Each number is 50 + 12 x the weight over the matrix's rms, rounded and kept within 0 to 99. Layers, rows and columns count from 0.

# layer 5 MLP up, 512x192, rms 0.0794, rows 214-322, columns 64-127
56 26 52 53 41 50 43 55 65 43 58 34 41 63 29 30 48 41 48 54 41 59 41 51 52 67 30 35 61 57 34 56 56 39 41 57 43 56 51 44 42 56 35 41 50 65 42 33 65 40 53 50 43 44 60 67 30 38 44 56 48 56 43 45
39 56 30 38 42 26 75 39 60 53 42 46 54 67 46 36 45 54 45 57 47 37 55 44 68 58 38 33 34 34 54 49 44 16 30 44 68 50 42 66 28 59 59 29 28 44 58 38 69 78 46 47 37 61 41 26 33 60 54 73 61 43 50 44
38 53 40 37 72 58 64 74 40 68 61 58 47 50 39 50 52 49 36 40 44 74 50 43 66 56 64 58 84 46 49 56 46 47 35 55 54 43 43 45 37 25 62 61 58 49 57 56 69 27 54 58 53 62 50 60 37 52 45 54 40 35 61 41
67 65 59 63 57 32 54 58 39 51 17 54 70 46 68 48 55 56 47 45 42 61 36 46 48 39 32 60 54 18 61 59 32 31 22 59 62 41 45 34 74 63 66 44 54 58 48 59 42 57 56 42 39 57 46 49 39 51 60 67 75 47 63 64
73 53 45 51 43 62 56 36 54 45 34 47 47 35 48 39 49 60 42 49 28 69 51 39 41 62 24 58 35 40 48 56 26 41 53 55 43 53 60 53 35 55 44 53 58 42 17 65 47 24 47 35 61 49 38 58 27 78 47 41 37 43 49 62
52 40 49 28 37 72 42 56 57 35 51 42 50 48 59 54 29 63 42 59 42 48 38 50 40 40 47 37 36 54 25 54 48 38 64 44 52 64 70 47 42 62 49 64 55 20 49 49 54 74 53 73 43 44 54 54 53 48 74 65 32 54 52 56
63 37 49 57 43 37 48 59 54 49 57 46 25 27 48 50 60 37 53 44 52 46 37 48 43 34 37 45 32 52 41 66 32 45 63 64 51 42 43 60 51 61 68 53 45 37 61 48 73 30 56 56 49 50 37 36 50 52 51 62 69 44 44 59
42 60 39 39 55 58 54 45 51 57 62 48 48 34 40 72 55 30 59 49 45 60 39 41 24 47 51 62 47 33 68 69 31 49 55 44 40 48 93 40 57 57 24 41 57 65 55 47 51 42 41 49 63 50 39 60 48 53 52 62 38 42 62 55
67 46 78 41 52 58 63 68 58 39 34 76 50 69 58 65 45 44 81 68 30 40 42 45 37 49 40 42 58 65 46 49 38 26 47 49 59 39 66 34 58 42 58 58 59 53 48 57 49 35 70 45 50 42 38 61 32 61 42 36 61 46 53 48
64 31 75 31 59 65 36 51 54 33 45 58 48 47 47 64 63 54 53 61 54 57 43 56 51 59 58 42 45 40 54 29 47 74 41 50 40 39 61 52 60 59 45 58 67 58 47 45 50 52 62 46 41 43 61 43 39 51 24 44 45 28 57 39
39 37 46 32 57 36 65 38 64 63 50 43 54 43 54 51 32 62 42 51 48 47 50 69 76 51 45 47 42 60 55 68 50 36 50 39 49 48 49 33 40 67 54 39 42 45 32 53 65 46 47 27 46 39 44 60 41 33 48 48 28 40 49 67
61 45 42 76 50 58 50 44 39 69 42 53 47 45 40 51 62 42 48 62 54 55 50 71 55 22 51 53 47 52 45 48 52 30 44 61 44 52 43 44 52 34 56 62 45 62 53 45 46 80 33 81 45 32 52 69 47 60 76 47 53 47 47 73
35 69 51 44 58 38 48 58 45 55 44 29 75 62 27 51 53 61 44 52 61 45 69 49 76 47 55 42 49 34 49 29 54 44 44 53 37 61 63 29 45 50 32 59 55 37 49 67 40 46 63 45 44 51 57 65 56 50 51 50 53 51 44 46
26 46 54 50 62 61 46 48 78 61 43 41 58 51 43 46 41 56 58 58 59 47 38 52 52 49 44 68 56 36 73 65 36 61 69 54 50 49 46 44 48 58 48 49 39 48 54 58 39 64 44 46 58 62 63 41 45 53 46 63 73 42 56 52
44 39 43 49 55 61 67 52 57 52 54 49 44 50 87 55 56 57 71 56 44 43 50 47 82 60 77 47 45 55 63 39 51 53 42 43 52 62 59 48 39 54 52 70 35 49 59 52 65 31 49 61 59 58 49 19 43 42 47 64 39 37 53 29
53 45 48 75 53 46 52 44 51 47 43 56 63 77 64 51 67 57 44 52 52 43 61 41 63 40 52 47 45 50 57 54 65 69 60 47 63 39 33 42 67 76 71 54 43 58 51 49 45 60 51 49 43 36 69 51 60 48 56 39 42 59 57 52
48 49 59 32 70 46 51 60 68 62 63 70 44 48 41 60 36 47 47 65 34 56 32 50 48 44 31 55 58 50 49 66 39 46 48 50 56 74 50 40 71 29 51 60 57 39 56 36 52 54 62 38 51 36 63 56 57 51 57 74 52 58 35 48
46 62 50 45 47 57 48 37 48 41 54 49 40 41 40 53 33 55 42 45 60 42 51 45 55 47 62 41 50 63 67 49 57 63 52 53 61 73 60 51 59 44 50 46 47 59 62 53 47 55 51 64 50 50 56 52 77 17 35 59 59 30 59 68
44 42 54 50 57 53 24 57 54 51 65 45 63 18 68 36 70 63 70 67 36 43 57 70 38 46 61 33 51 42 46 48 50 63 57 62 17 49 36 59 65 56 56 41 54 43 43 43 53 28 54 56 41 11 53 22 69 21 30 55 27 58 56 41
48 49 80 49 41 50 46 46 42 61 56 38 49 74 39 41 38 51 57 51 58 30 47 30 61 70 35 45 59 40 65 48 21 56 41 37 55 37 57 44 31 60 58 52 83 58 50 53 45 58 51 54 64 44 45 63 61 41 45 40 63 45 66 43
24 49 63 37 59 50 37 56 32 58 46 59 57 30 90 31 28 46 55 47 37 41 27 35 49 57 20 44 38 46 34 45 47 47 51 49 50 76 46 33 51 55 50 57 52 60 32 40 31 80 69 35 42 36 72 40 47 47 44 66 57 42 57 51
36 44 55 31 44 58 63 33 66 54 41 61 47 50 54 50 28 53 54 27 55 26 50 59 51 49 52 51 46 48 57 42 42 50 56 43 52 44 53 87 68 45 42 67 59 40 63 54 47 68 54 50 56 65 65 51 61 48 41 55 32 44 41 43
60 52 33 53 60 57 30 52 60 57 74 53 57 72 56 64 50 21 47 44 58 51 49 56 37 50 64 46 51 38 57 43 66 43 48 50 64 45 49 56 36 52 28 46 31 50 57 62 44 58 40 36 57 62 80 53 55 38 61 39 32 55 32 70
55 64 62 48 44 52 48 44 55 52 61 67 41 66 69 40 58 43 51 49 26 46 52 50 58 69 51 62 42 48 35 43 56 52 57 33 46 41 60 58 48 49 65 45 52 56 32 59 37 49 68 52 58 45 62 57 52 56 41 45 68 54 39 60
33 59 65 31 54 56 49 37 54 29 68 36 37 53 55 31 32 64 34 56 30 64 47 34 61 60 40 54 31 35 75 57 34 56 49 38 40 56 44 51 49 42 32 70 53 50 61 80 38 49 55 30 46 47 48 43 48 60 45 55 47 46 41 53
53 39 39 62 49 37 57 41 62 33 54 44 57 62 50 40 44 47 50 45 53 35 65 53 25 45 73 63 62 39 41 50 40 41 46 28 59 49 54 35 79 47 45 57 51 57 45 45 48 50 72 32 59 42 52 52 29 50 39 39 62 59 45 66
53 39 62 43 29 74 43 62 58 63 53 25 54 73 40 47 52 48 60 49 38 56 39 68 37 60 57 52 38 47 52 59 51 44 71 66 53 36 46 59 52 49 50 47 42 33 30 56 55 60 68 65 57 47 64 63 49 44 64 49 52 61 45 51
59 56 36 46 60 45 41 43 62 52 40 44 52 60 50 67 50 37 55 18 42 38 37 55 58 51 69 24 53 51 66 60 45 67 49 67 50 61 51 45 36 41 60 19 40 71 45 71 38 58 53 57 40 63 39 49 37 44 45 43 83 58 53 52
50 20 52 39 43 48 69 43 45 58 50 51 56 35 46 60 36 64 62 62 49 57 49 30 49 39 57 64 55 29 48 49 30 57 21 66 60 39 46 44 43 41 46 51 18 62 81 48 64 57 61 73 62 45 43 48 60 58 47 73 33 35 45 53
77 39 36 66 50 53 70 45 26 57 60 50 58 48 30 45 38 53 56 63 66 36 51 68 53 43 60 61 41 58 57 69 48 55 45 33 44 46 66 68 76 60 45 54 41 38 41 42 51 43 41 46 32 38 39 51 46 45 24 47 46 40 60 43
42 47 46 53 52 61 52 36 14 39 49 52 58 50 63 32 43 39 48 31 53 30 52 72 56 48 72 44 62 48 36 60 50 42 52 54 58 56 51 37 53 55 58 56 53 65 46 44 43 64 58 55 21 34 49 69 50 50 53 43 59 51 53 38
54 68 47 60 46 58 68 41 71 62 52 49 64 51 60 62 48 30 71 56 53 43 43 49 31 36 54 41 49 54 67 73 41 75 32 51 68 29 72 35 51 48 65 39 52 55 47 55 54 44 57 49 58 63 35 55 28 49 22 56 55 48 46 27
63 47 57 53 69 47 49 41 56 47 61 53 47 44 51 50 56 48 44 41 56 62 44 53 40 48 54 64 54 54 77 47 84 51 55 34 70 41 60 51 62 51 58 35 34 54 49 39 52 43 62 56 52 56 46 63 43 57 16 55 56 47 52 38
56 32 52 44 58 51 48 22 55 63 60 60 40 60 49 38 25 26 71 62 45 50 43 57 29 49 58 53 64 50 39 38 54 66 62 28 37 66 65 35 47 60 51 41 45 50 51 62 51 60 58 56 44 60 50 57 53 69 43 24 58 51 53 59
80 63 47 52 62 53 47 63 49 49 43 43 54 53 59 43 66 54 42 61 52 58 71 33 62 75 65 57 50 65 55 45 28 53 46 65 74 57 48 34 69 28 33 51 32 51 42 59 64 72 64 57 53 38 54 58 35 60 51 37 51 36 45 62
62 39 56 73 46 51 48 51 65 68 40 68 69 64 47 45 43 75 65 44 63 43 59 50 34 48 47 30 31 53 73 50 54 48 59 65 46 41 50 61 50 45 50 29 54 51 45 49 60 46 44 42 45 46 47 42 70 52 57 40 36 43 62 45
32 66 34 54 52 42 52 50 44 64 62 61 50 52 48 43 32 32 30 53 55 51 49 34 49 44 43 64 55 57 32 53 37 48 53 37 22 64 39 52 60 36 63 42 62 42 45 51 31 66 54 26 38 49 51 46 37 44 42 42 49 49 47 37
49 46 48 48 21 49 35 42 36 51 34 51 32 39 70 37 47 42 39 53 60 53 77 63 29 32 56 52 57 49 34 49 58 40 61 30 42 55 43 33 56 43 36 49 42 56 61 46 62 52 59 48 37 63 34 54 47 51 63 51 39 64 55 52
52 52 49 64 49 58 56 62 55 58 63 50 63 43 36 65 27 43 54 29 51 37 52 72 43 46 66 57 55 56 57 37 54 47 52 43 35 56 44 31 53 43 70 34 34 61 48 29 59 66 60 58 72 52 46 52 59 53 51 38 67 49 59 54
59 52 50 47 52 60 53 35 54 55 49 35 66 51 44 77 47 50 41 41 62 55 59 54 37 44 69 33 56 30 47 20 41 69 59 51 51 44 40 52 52 44 47 60 53 57 51 52 42 51 53 48 57 61 50 37 32 45 58 53 82 59 42 35
39 60 58 44 38 58 51 33 55 44 44 66 41 36 46 51 68 49 25 57 56 43 52 63 52 67 71 50 49 52 57 28 75 34 39 42 77 45 70 64 49 41 35 39 61 64 51 21 43 37 45 33 72 42 38 50 36 44 33 48 53 39 56 63
70 69 76 35 79 52 45 64 50 51 46 79 48 44 44 55 47 52 64 53 60 63 57 54 63 42 51 47 64 60 51 30 38 64 33 61 57 45 58 48 30 55 44 67 56 68 41 59 33 60 43 55 42 58 68 25 43 46 47 73 40 67 49 41
47 61 36 60 24 57 53 57 55 53 42 28 44 36 57 44 49 52 64 33 53 59 39 21 44 38 42 44 30 59 46 56 66 56 56 52 55 36 57 67 40 30 40 53 54 46 46 48 62 36 32 52 60 52 37 30 45 57 75 59 21 37 47 45
43 58 65 31 41 59 57 56 67 73 55 39 46 33 57 52 52 45 57 63 50 56 66 19 52 55 50 29 49 48 44 57 39 69 31 73 62 46 45 76 41 52 52 53 52 49 38 77 30 43 55 50 41 50 70 57 72 46 46 57 73 62 56 37
69 49 63 48 38 52 50 75 46 44 58 42 26 40 75 35 44 51 44 51 54 41 20 37 54 62 57 53 43 74 61 56 24 48 51 56 51 34 39 32 40 40 44 50 55 52 31 51 56 44 46 53 45 31 44 43 34 53 41 48 51 41 57 36
59 68 41 40 34 38 50 51 48 69 54 56 29 61 40 61 37 52 51 45 42 48 51 37 38 63 42 47 35 44 55 55 74 49 38 71 62 50 64 42 41 46 38 58 62 34 49 48 36 48 57 36 56 31 29 32 47 40 65 39 33 52 46 44
57 53 55 38 46 47 25 59 51 24 41 49 52 49 56 55 42 46 59 60 59 51 58 39 49 60 38 58 60 40 61 44 58 47 46 69 35 48 40 40 40 71 52 57 56 52 66 53 57 40 45 48 31 65 49 65 55 50 73 43 27 55 36 72
43 45 39 23 50 64 66 46 33 33 40 36 45 64 28 70 23 39 64 46 35 42 59 45 56 79 49 49 56 30 45 62 62 45 33 44 73 49 64 58 44 48 40 41 34 72 42 63 31 36 27 54 25 51 43 30 41 51 40 45 65 48 47 49
56 59 31 58 51 40 61 40 52 57 32 62 44 57 38 46 38 35 45 52 52 46 55 29 51 40 59 42 71 39 50 44 49 57 27 48 40 48 37 60 45 55 54 28 47 63 41 35 68 47 42 81 70 50 44 63 35 68 40 42 26 55 47 51
42 26 18 44 59 74 54 57 71 43 36 56 30 37 32 52 41 61 40 50 49 57 54 45 69 42 48 63 34 48 47 34 34 35 57 42 58 49 59 58 43 57 51 25 31 64 44 56 49 40 45 67 78 28 42 31 66 58 59 57 40 47 49 46
36 30 52 44 44 70 69 57 42 32 50 60 45 40 43 53 55 39 69 42 44 36 36 52 44 53 44 40 59 62 31 30 45 61 63 53 47 59 49 59 55 60 39 35 30 40 28 68 56 41 53 47 58 40 61 64 54 42 66 58 59 44 63 55
43 60 41 41 51 58 61 36 45 79 61 34 65 51 48 41 25 40 55 64 49 37 35 62 53 65 51 67 44 63 59 55 24 29 58 60 56 32 50 45 35 60 48 41 43 45 49 39 51 19 56 30 58 22 47 54 37 47 55 75 32 44 49 53
39 45 61 58 48 53 62 51 60 58 57 72 55 35 28 52 54 48 57 59 43 58 63 55 56 45 77 70 37 50 55 68 59 62 46 46 61 57 46 53 45 30 53 47 38 54 35 37 63 44 57 35 76 88 59 50 42 79 62 32 48 33 74 35
63 42 37 52 69 66 62 51 51 39 30 47 36 47 47 64 59 38 29 44 37 48 40 31 59 61 60 39 38 81 54 48 47 43 60 57 21 64 40 53 54 65 51 66 33 52 59 60 67 64 39 50 50 50 51 47 48 68 41 69 40 45 43 60
54 56 44 80 47 40 52 31 35 36 53 62 62 51 60 51 55 65 47 69 45 53 61 44 58 49 31 64 63 54 54 44 69 69 48 40 63 75 57 33 49 37 74 54 67 40 28 52 21 51 47 36 53 38 37 65 58 46 69 78 52 39 41 35
58 60 29 61 38 43 53 53 46 45 51 54 38 49 51 36 60 44 39 65 45 39 37 35 53 46 51 60 35 49 59 64 42 46 45 36 56 68 48 46 51 61 40 46 44 39 76 79 52 37 80 68 34 40 77 46 52 52 30 54 50 39 30 64
46 36 73 31 33 47 67 55 61 45 45 59 52 34 58 41 59 36 51 55 37 68 37 55 42 62 46 52 53 38 48 62 42 39 47 69 59 63 34 62 56 51 56 43 30 55 61 49 63 46 71 63 51 54 59 49 47 30 69 39 50 49 60 29
53 55 44 21 58 72 47 50 60 58 37 45 53 75 34 60 44 57 39 65 49 45 72 53 47 47 72 51 44 43 61 51 45 22 37 45 70 57 71 43 34 36 53 18 43 37 48 39 56 42 55 54 54 57 37 45 65 61 62 52 39 57 42 17
55 50 51 52 46 28 40 52 58 72 31 24 46 47 53 62 47 86 42 41 44 42 64 61 41 57 52 59 61 34 45 40 60 48 45 38 36 28 59 48 54 54 56 58 65 48 51 54 60 67 25 64 50 42 50 46 54 51 44 38 28 38 34 58
34 55 59 58 58 67 47 47 51 46 58 36 55 52 80 35 53 59 33 45 48 33 48 46 33 47 54 61 77 36 70 52 51 44 56 50 31 34 52 59 41 53 45 52 58 75 47 57 46 68 52 38 56 45 55 54 56 63 51 55 61 37 41 67
47 34 67 62 45 60 54 48 45 40 40 45 54 33 42 34 42 68 54 50 54 39 32 50 60 56 25 29 41 50 66 53 61 47 68 55 75 54 47 41 44 93 20 52 36 63 66 52 64 65 41 50 45 57 56 41 57 41 44 62 52 37 53 71
27 49 34 35 34 70 55 24 48 33 49 54 67 46 63 78 60 60 53 48 53 48 25 53 52 65 55 40 51 54 47 61 49 44 61 64 59 53 47 27 39 53 36 66 59 54 43 49 53 56 50 39 52 73 53 37 33 42 41 60 63 57 48 59
58 43 37 42 34 33 30 54 42 61 46 54 44 61 61 32 38 48 54 46 48 66 62 66 54 48 54 50 53 57 63 57 37 58 56 45 64 49 27 57 58 38 70 65 41 49 45 63 50 53 51 46 63 33 22 71 45 47 63 31 53 71 89 55
39 48 64 32 68 57 35 59 50 69 43 38 60 43 45 75 30 40 38 34 69 42 55 62 42 38 56 57 55 49 63 53 27 57 61 22 52 65 54 49 50 48 52 44 71 36 70 58 54 57 51 70 54 80 50 34 53 45 48 59 50 57 40 44
46 40 63 49 58 61 41 51 39 40 58 56 40 75 40 50 42 42 32 64 67 43 41 63 50 73 38 57 58 47 64 37 62 42 56 36 63 60 32 48 43 50 25 51 45 51 59 47 48 68 39 53 47 50 39 53 54 54 40 57 46 47 57 41
45 56 50 52 52 52 38 42 80 45 42 54 42 54 42 44 19 65 29 61 35 48 38 52 48 23 42 61 20 53 49 31 26 73 43 57 34 37 53 53 42 60 52 43 55 50 77 23 38 24 37 47 70 65 32 51 48 23 57 61 43 50 96 52
31 56 53 49 37 52 58 44 56 60 48 34 50 57 46 41 52 25 51 58 64 33 62 69 48 55 59 65 46 49 53 72 37 72 30 48 49 57 43 53 54 48 79 56 55 46 47 53 43 47 32 32 45 36 26 38 49 45 39 56 61 66 48 62
46 41 31 29 62 52 37 42 57 44 47 56 50 44 39 32 64 63 39 32 40 26 43 61 57 35 44 50 44 48 35 36 50 44 56 52 42 48 55 55 76 56 48 54 51 42 63 66 44 47 55 37 47 57 45 51 53 66 40 24 58 12 30 68
49 66 59 52 43 70 61 28 53 32 57 73 36 45 41 48 55 57 33 49 38 62 32 64 40 56 50 51 58 52 38 41 40 41 57 65 49 47 30 57 51 47 48 50 58 89 59 50 62 40 30 58 53 62 15 43 38 37 53 51 43 60 45 77
62 41 67 33 58 36 52 33 47 53 49 44 50 73 46 52 50 47 60 51 48 20 43 42 57 44 47 51 57 62 63 62 40 50 39 52 51 34 47 43 67 64 47 46 53 50 37 58 36 33 43 19 27 41 67 57 31 38 56 67 51 39 39 67
37 59 41 41 64 52 54 24 59 52 45 57 69 39 38 50 55 38 44 66 32 51 47 42 55 55 70 65 53 66 41 51 36 60 47 34 60 47 55 47 49 31 59 40 49 48 63 43 50 70 54 26 48 51 54 54 44 48 38 53 49 39 47 40
46 42 31 47 93 55 45 68 47 43 37 53 53 53 37 49 56 65 47 65 45 64 47 37 39 61 60 52 50 34 52 70 59 43 44 54 57 74 58 31 53 63 53 27 62 65 58 36 86 60 39 62 44 66 42 24 58 50 49 56 59 62 70 43
54 30 59 54 70 43 74 71 59 37 63 51 51 49 57 29 55 45 52 61 52 56 31 44 49 55 67 49 38 56 31 41 39 41 55 60 35 49 56 54 55 63 50 54 47 36 65 42 28 47 66 58 49 58 44 70 69 48 36 43 35 44 49 62
66 52 36 59 56 51 55 47 54 39 40 54 45 60 52 48 38 85 30 25 53 59 52 49 41 50 47 47 60 61 45 61 47 69 65 43 25 40 62 37 59 42 49 40 38 43 57 60 53 64 49 39 67 55 41 31 67 44 20 45 63 49 47 53
46 46 46 47 56 51 37 53 60 41 51 33 42 46 58 54 49 49 57 42 38 52 24 68 61 44 47 54 66 62 23 60 67 56 56 53 41 76 28 46 47 56 39 45 51 54 55 44 52 21 60 52 47 60 69 47 28 51 53 59 62 63 26 52
51 63 56 48 49 39 50 48 55 57 38 66 37 47 61 44 52 42 31 66 59 43 52 48 55 72 57 46 27 36 78 45 71 49 61 66 51 52 58 26 40 51 71 72 34 33 76 62 60 40 68 46 63 46 50 54 57 52 39 35 57 52 49 41
68 33 65 44 53 76 55 44 42 46 58 54 46 40 51 46 53 42 43 57 63 45 48 67 53 70 52 72 57 48 59 68 47 44 58 41 60 36 58 30 44 62 27 40 38 61 53 34 41 69 40 57 67 45 50 53 88 60 62 34 54 45 75 85
56 59 51 56 50 36 47 46 30 37 39 43 31 63 41 36 55 82 41 35 46 48 36 50 55 44 51 44 82 29 48 72 54 64 33 37 69 52 29 34 53 44 74 34 68 40 66 66 67 34 39 36 58 60 54 46 39 44 44 37 36 62 49 39
55 63 70 49 57 50 58 44 74 43 58 27 48 67 32 59 52 62 43 46 71 30 73 50 63 51 50 56 43 53 67 49 59 72 44 65 64 56 53 46 31 59 53 42 55 40 39 34 42 55 55 50 56 39 45 34 42 50 52 43 60 44 27 54
46 50 65 57 51 35 24 64 42 45 55 48 44 40 55 29 59 61 48 59 54 40 44 46 66 24 42 54 46 61 50 71 59 42 50 48 41 40 46 36 60 58 49 55 68 53 68 58 51 59 56 63 58 66 32 66 52 54 61 50 67 30 60 59
57 31 16 43 41 60 39 49 66 48 47 53 50 37 37 27 70 71 70 56 57 68 62 66 35 39 31 41 47 66 78 49 46 55 33 57 51 41 56 51 52 41 73 65 29 41 54 62 65 36 71 49 61 55 62 52 60 42 53 46 59 40 55 55
45 48 48 65 24 61 53 43 58 38 46 65 65 65 42 63 55 57 51 47 36 63 53 55 80 53 39 34 59 49 36 55 57 55 54 60 54 40 46 47 30 58 38 33 44 71 55 55 32 64 56 50 40 57 61 64 65 53 57 48 70 47 46 48
26 51 46 51 36 26 25 50 56 47 60 43 28 59 53 79 63 70 41 48 51 52 65 40 51 58 43 50 30 27 55 69 32 58 47 41 33 43 50 41 47 51 34 29 51 58 64 59 73 54 41 59 49 49 41 54 49 44 61 55 30 37 31 51
46 25 45 51 32 68 38 35 29 65 46 42 50 65 41 70 51 54 57 53 59 44 42 56 38 36 43 41 41 40 41 73 56 51 43 54 56 45 23 64 35 48 68 49 39 34 55 54 34 46 39 50 46 58 45 82 60 31 59 43 59 38 47 43
42 45 42 60 45 91 70 48 48 59 61 46 58 48 30 67 45 37 42 47 11 50 67 20 66 25 30 59 52 59 67 62 61 50 62 35 48 52 56 53 68 45 38 51 64 77 74 54 56 37 72 57 50 56 44 65 45 47 39 26 42 55 33 55
47 40 45 49 58 61 54 43 67 71 54 33 40 41 59 62 69 43 51 39 44 39 57 52 46 44 41 62 27 47 43 30 59 44 49 59 36 36 59 35 65 54 63 51 33 28 74 48 50 52 52 36 47 34 64 27 43 49 55 28 63 53 53 44
56 45 58 36 43 64 63 49 46 47 46 44 59 50 56 65 46 66 62 39 39 44 37 43 58 58 43 47 53 31 40 52 49 70 44 35 75 88 57 46 29 54 36 50 49 40 51 60 40 77 54 64 87 61 61 70 62 28 64 54 55 56 43 43
51 44 57 55 46 46 59 42 51 50 41 53 40 73 34 30 67 48 87 55 45 40 21 67 56 37 64 44 57 44 34 41 62 75 59 56 69 82 40 68 43 45 49 46 54 63 70 41 49 17 42 52 49 42 40 46 47 48 37 38 57 40 76 48
48 36 76 55 64 49 61 52 44 36 67 50 22 48 58 32 64 60 51 44 49 59 43 51 57 57 45 57 47 64 70 47 26 61 33 51 62 62 38 50 38 49 55 62 56 58 40 60 49 66 53 55 42 62 42 67 49 48 35 50 55 59 64 40
43 52 49 43 35 41 57 60 72 36 29 41 59 41 48 23 56 50 60 70 53 60 46 29 51 58 52 43 56 61 61 48 54 32 44 43 38 50 30 64 31 62 45 37 42 52 48 44 48 50 38 35 62 44 48 42 59 58 50 66 51 55 63 69
37 46 40 47 59 52 42 67 39 52 38 36 45 37 48 82 44 70 58 50 56 49 61 55 66 41 41 73 35 53 45 68 50 40 62 34 32 65 52 39 40 54 33 55 77 31 58 52 60 53 59 38 52 34 51 35 50 58 45 56 59 42 32 55
46 41 60 49 64 49 63 73 50 51 58 39 51 54 55 49 53 41 46 76 27 81 59 25 65 45 38 67 49 48 38 56 37 69 62 68 49 54 47 42 51 73 50 68 41 37 45 32 71 54 56 70 62 32 53 55 63 54 47 68 59 42 55 64
41 33 35 31 37 62 49 56 60 49 49 55 59 28 66 45 37 38 45 50 20 48 62 43 55 40 62 40 73 40 47 52 64 52 32 54 59 52 49 32 46 53 52 48 39 37 43 57 36 69 54 33 46 65 58 37 70 50 35 26 61 57 53 41
40 66 58 79 50 48 37 64 45 48 47 27 37 65 47 47 59 10 52 45 40 59 24 50 56 64 45 44 66 46 20 57 55 42 30 41 23 49 49 56 46 50 32 48 50 54 36 41 66 58 50 75 61 42 32 41 67 49 71 50 49 50 46 28
49 46 59 46 36 42 59 32 53 40 41 71 49 52 53 56 65 34 42 36 48 48 43 33 51 47 45 38 44 20 31 62 64 66 38 53 29 48 56 55 50 39 62 38 50 48 57 29 45 50 60 58 36 53 39 61 53 25 85 29 56 26 59 32
55 31 47 53 47 46 29 60 54 44 52 43 51 57 79 64 65 41 60 58 48 68 52 57 52 59 50 52 29 53 45 45 40 50 40 50 49 49 41 41 59 63 49 45 41 43 36 56 44 41 34 52 30 45 71 41 68 59 42 38 44 61 36 47
75 58 55 41 54 43 49 40 64 26 42 86 72 29 43 46 52 34 44 54 35 42 44 48 41 55 43 61 75 47 67 47 50 41 33 11 61 35 55 45 41 43 61 58 53 57 40 68 32 57 49 56 43 54 66 38 57 74 52 56 65 71 59 51
37 51 49 63 49 57 75 68 53 59 47 69 42 36 33 37 53 60 41 55 33 52 59 58 35 23 47 49 56 56 49 31 53 47 58 41 49 55 53 53 35 60 47 33 43 54 50 34 53 70 63 60 51 31 64 36 44 24 46 67 19 67 46 41
36 46 44 38 53 30 56 36 55 53 72 59 63 52 61 58 33 43 34 69 36 37 66 50 52 40 24 47 45 48 71 46 42 43 46 50 61 70 63 27 57 40 19 60 48 55 19 62 49 37 62 66 62 50 60 36 61 39 41 47 60 57 55 56
35 56 43 55 66 45 30 58 59 39 53 28 56 43 51 40 65 45 43 49 41 44 31 47 49 21 63 37 54 43 51 43 57 32 69 46 34 52 48 49 49 25 65 41 58 49 54 41 48 47 39 52 50 43 52 47 51 48 63 41 38 53 67 44
58 61 55 66 47 58 57 51 58 46 68 79 61 48 60 45 44 54 47 47 28 28 34 58 49 51 61 48 29 43 40 74 49 50 47 37 55 60 62 85 50 41 54 54 59 61 42 60 34 35 62 51 53 55 69 60 57 51 54 28 70 42 53 53
55 55 28 49 12 45 47 58 73 85 57 40 46 66 47 65 63 24 82 44 65 33 54 33 51 41 58 44 61 48 54 73 56 40 41 48 20 38 32 36 45 56 63 74 32 54 40 45 40 43 23 45 61 53 49 23 42 49 34 42 53 63 60 68
37 63 53 49 33 48 75 56 38 54 37 52 60 38 43 51 54 35 40 40 42 46 74 36 23 53 41 57 59 34 70 44 67 61 48 43 35 45 57 47 64 57 36 51 73 48 49 58 52 39 43 51 58 43 52 53 62 39 63 38 48 53 55 50
50 66 43 28 46 65 46 22 32 48 48 48 38 58 56 41 45 57 48 59 54 47 65 55 61 52 48 50 36 73 53 61 55 50 54 56 43 37 42 60 58 57 68 40 41 42 52 41 28 59 45 11 69 59 40 36 73 31 52 57 52 44 48 42
36 63 73 27 50 43 37 63 29 38 37 57 44 63 67 55 45 45 56 42 53 43 53 45 74 64 58 57 50 47 52 33 67 70 65 72 47 47 54 61 66 58 50 42 50 61 39 32 38 43 33 55 66 46 58 71 55 43 69 57 52 63 70 58
60 56 56 56 47 59 51 67 43 52 23 42 77 48 69 63 39 34 46 32 53 46 68 34 63 59 54 53 72 47 55 56 58 75 47 46 42 45 63 36 48 63 43 34 37 50 42 39 56 42 47 44 32 66 50 60 33 56 60 48 49 52 65 51
54 41 53 50 49 47 41 73 44 45 59 52 51 44 55 76 56 38 32 78 57 58 49 61 48 32 41 52 74 48 59 75 41 30 38 43 44 62 53 62 57 55 56 42 39 62 54 35 51 42 46 67 33 30 33 59 60 56 60 32 35 58 43 51
39 51 50 32 55 46 22 31 38 59 54 54 61 39 60 48 43 48 33 58 41 42 66 35 44 48 25 67 58 49 60 43 37 41 56 47 38 51 77 35 46 57 49 47 59 53 52 41 55 38 30 36 73 62 49 43 49 56 23 40 49 41 36 51
39 45 57 61 39 52 38 66 55 48 51 46 41 53 61 45 65 30 50 57 35 50 51 46 71 62 61 52 64 50 56 39 61 57 53 40 40 42 32 51 58 31 36 59 65 70 48 37 42 37 56 69 49 34 70 52 58 34 60 34 50 53 64 10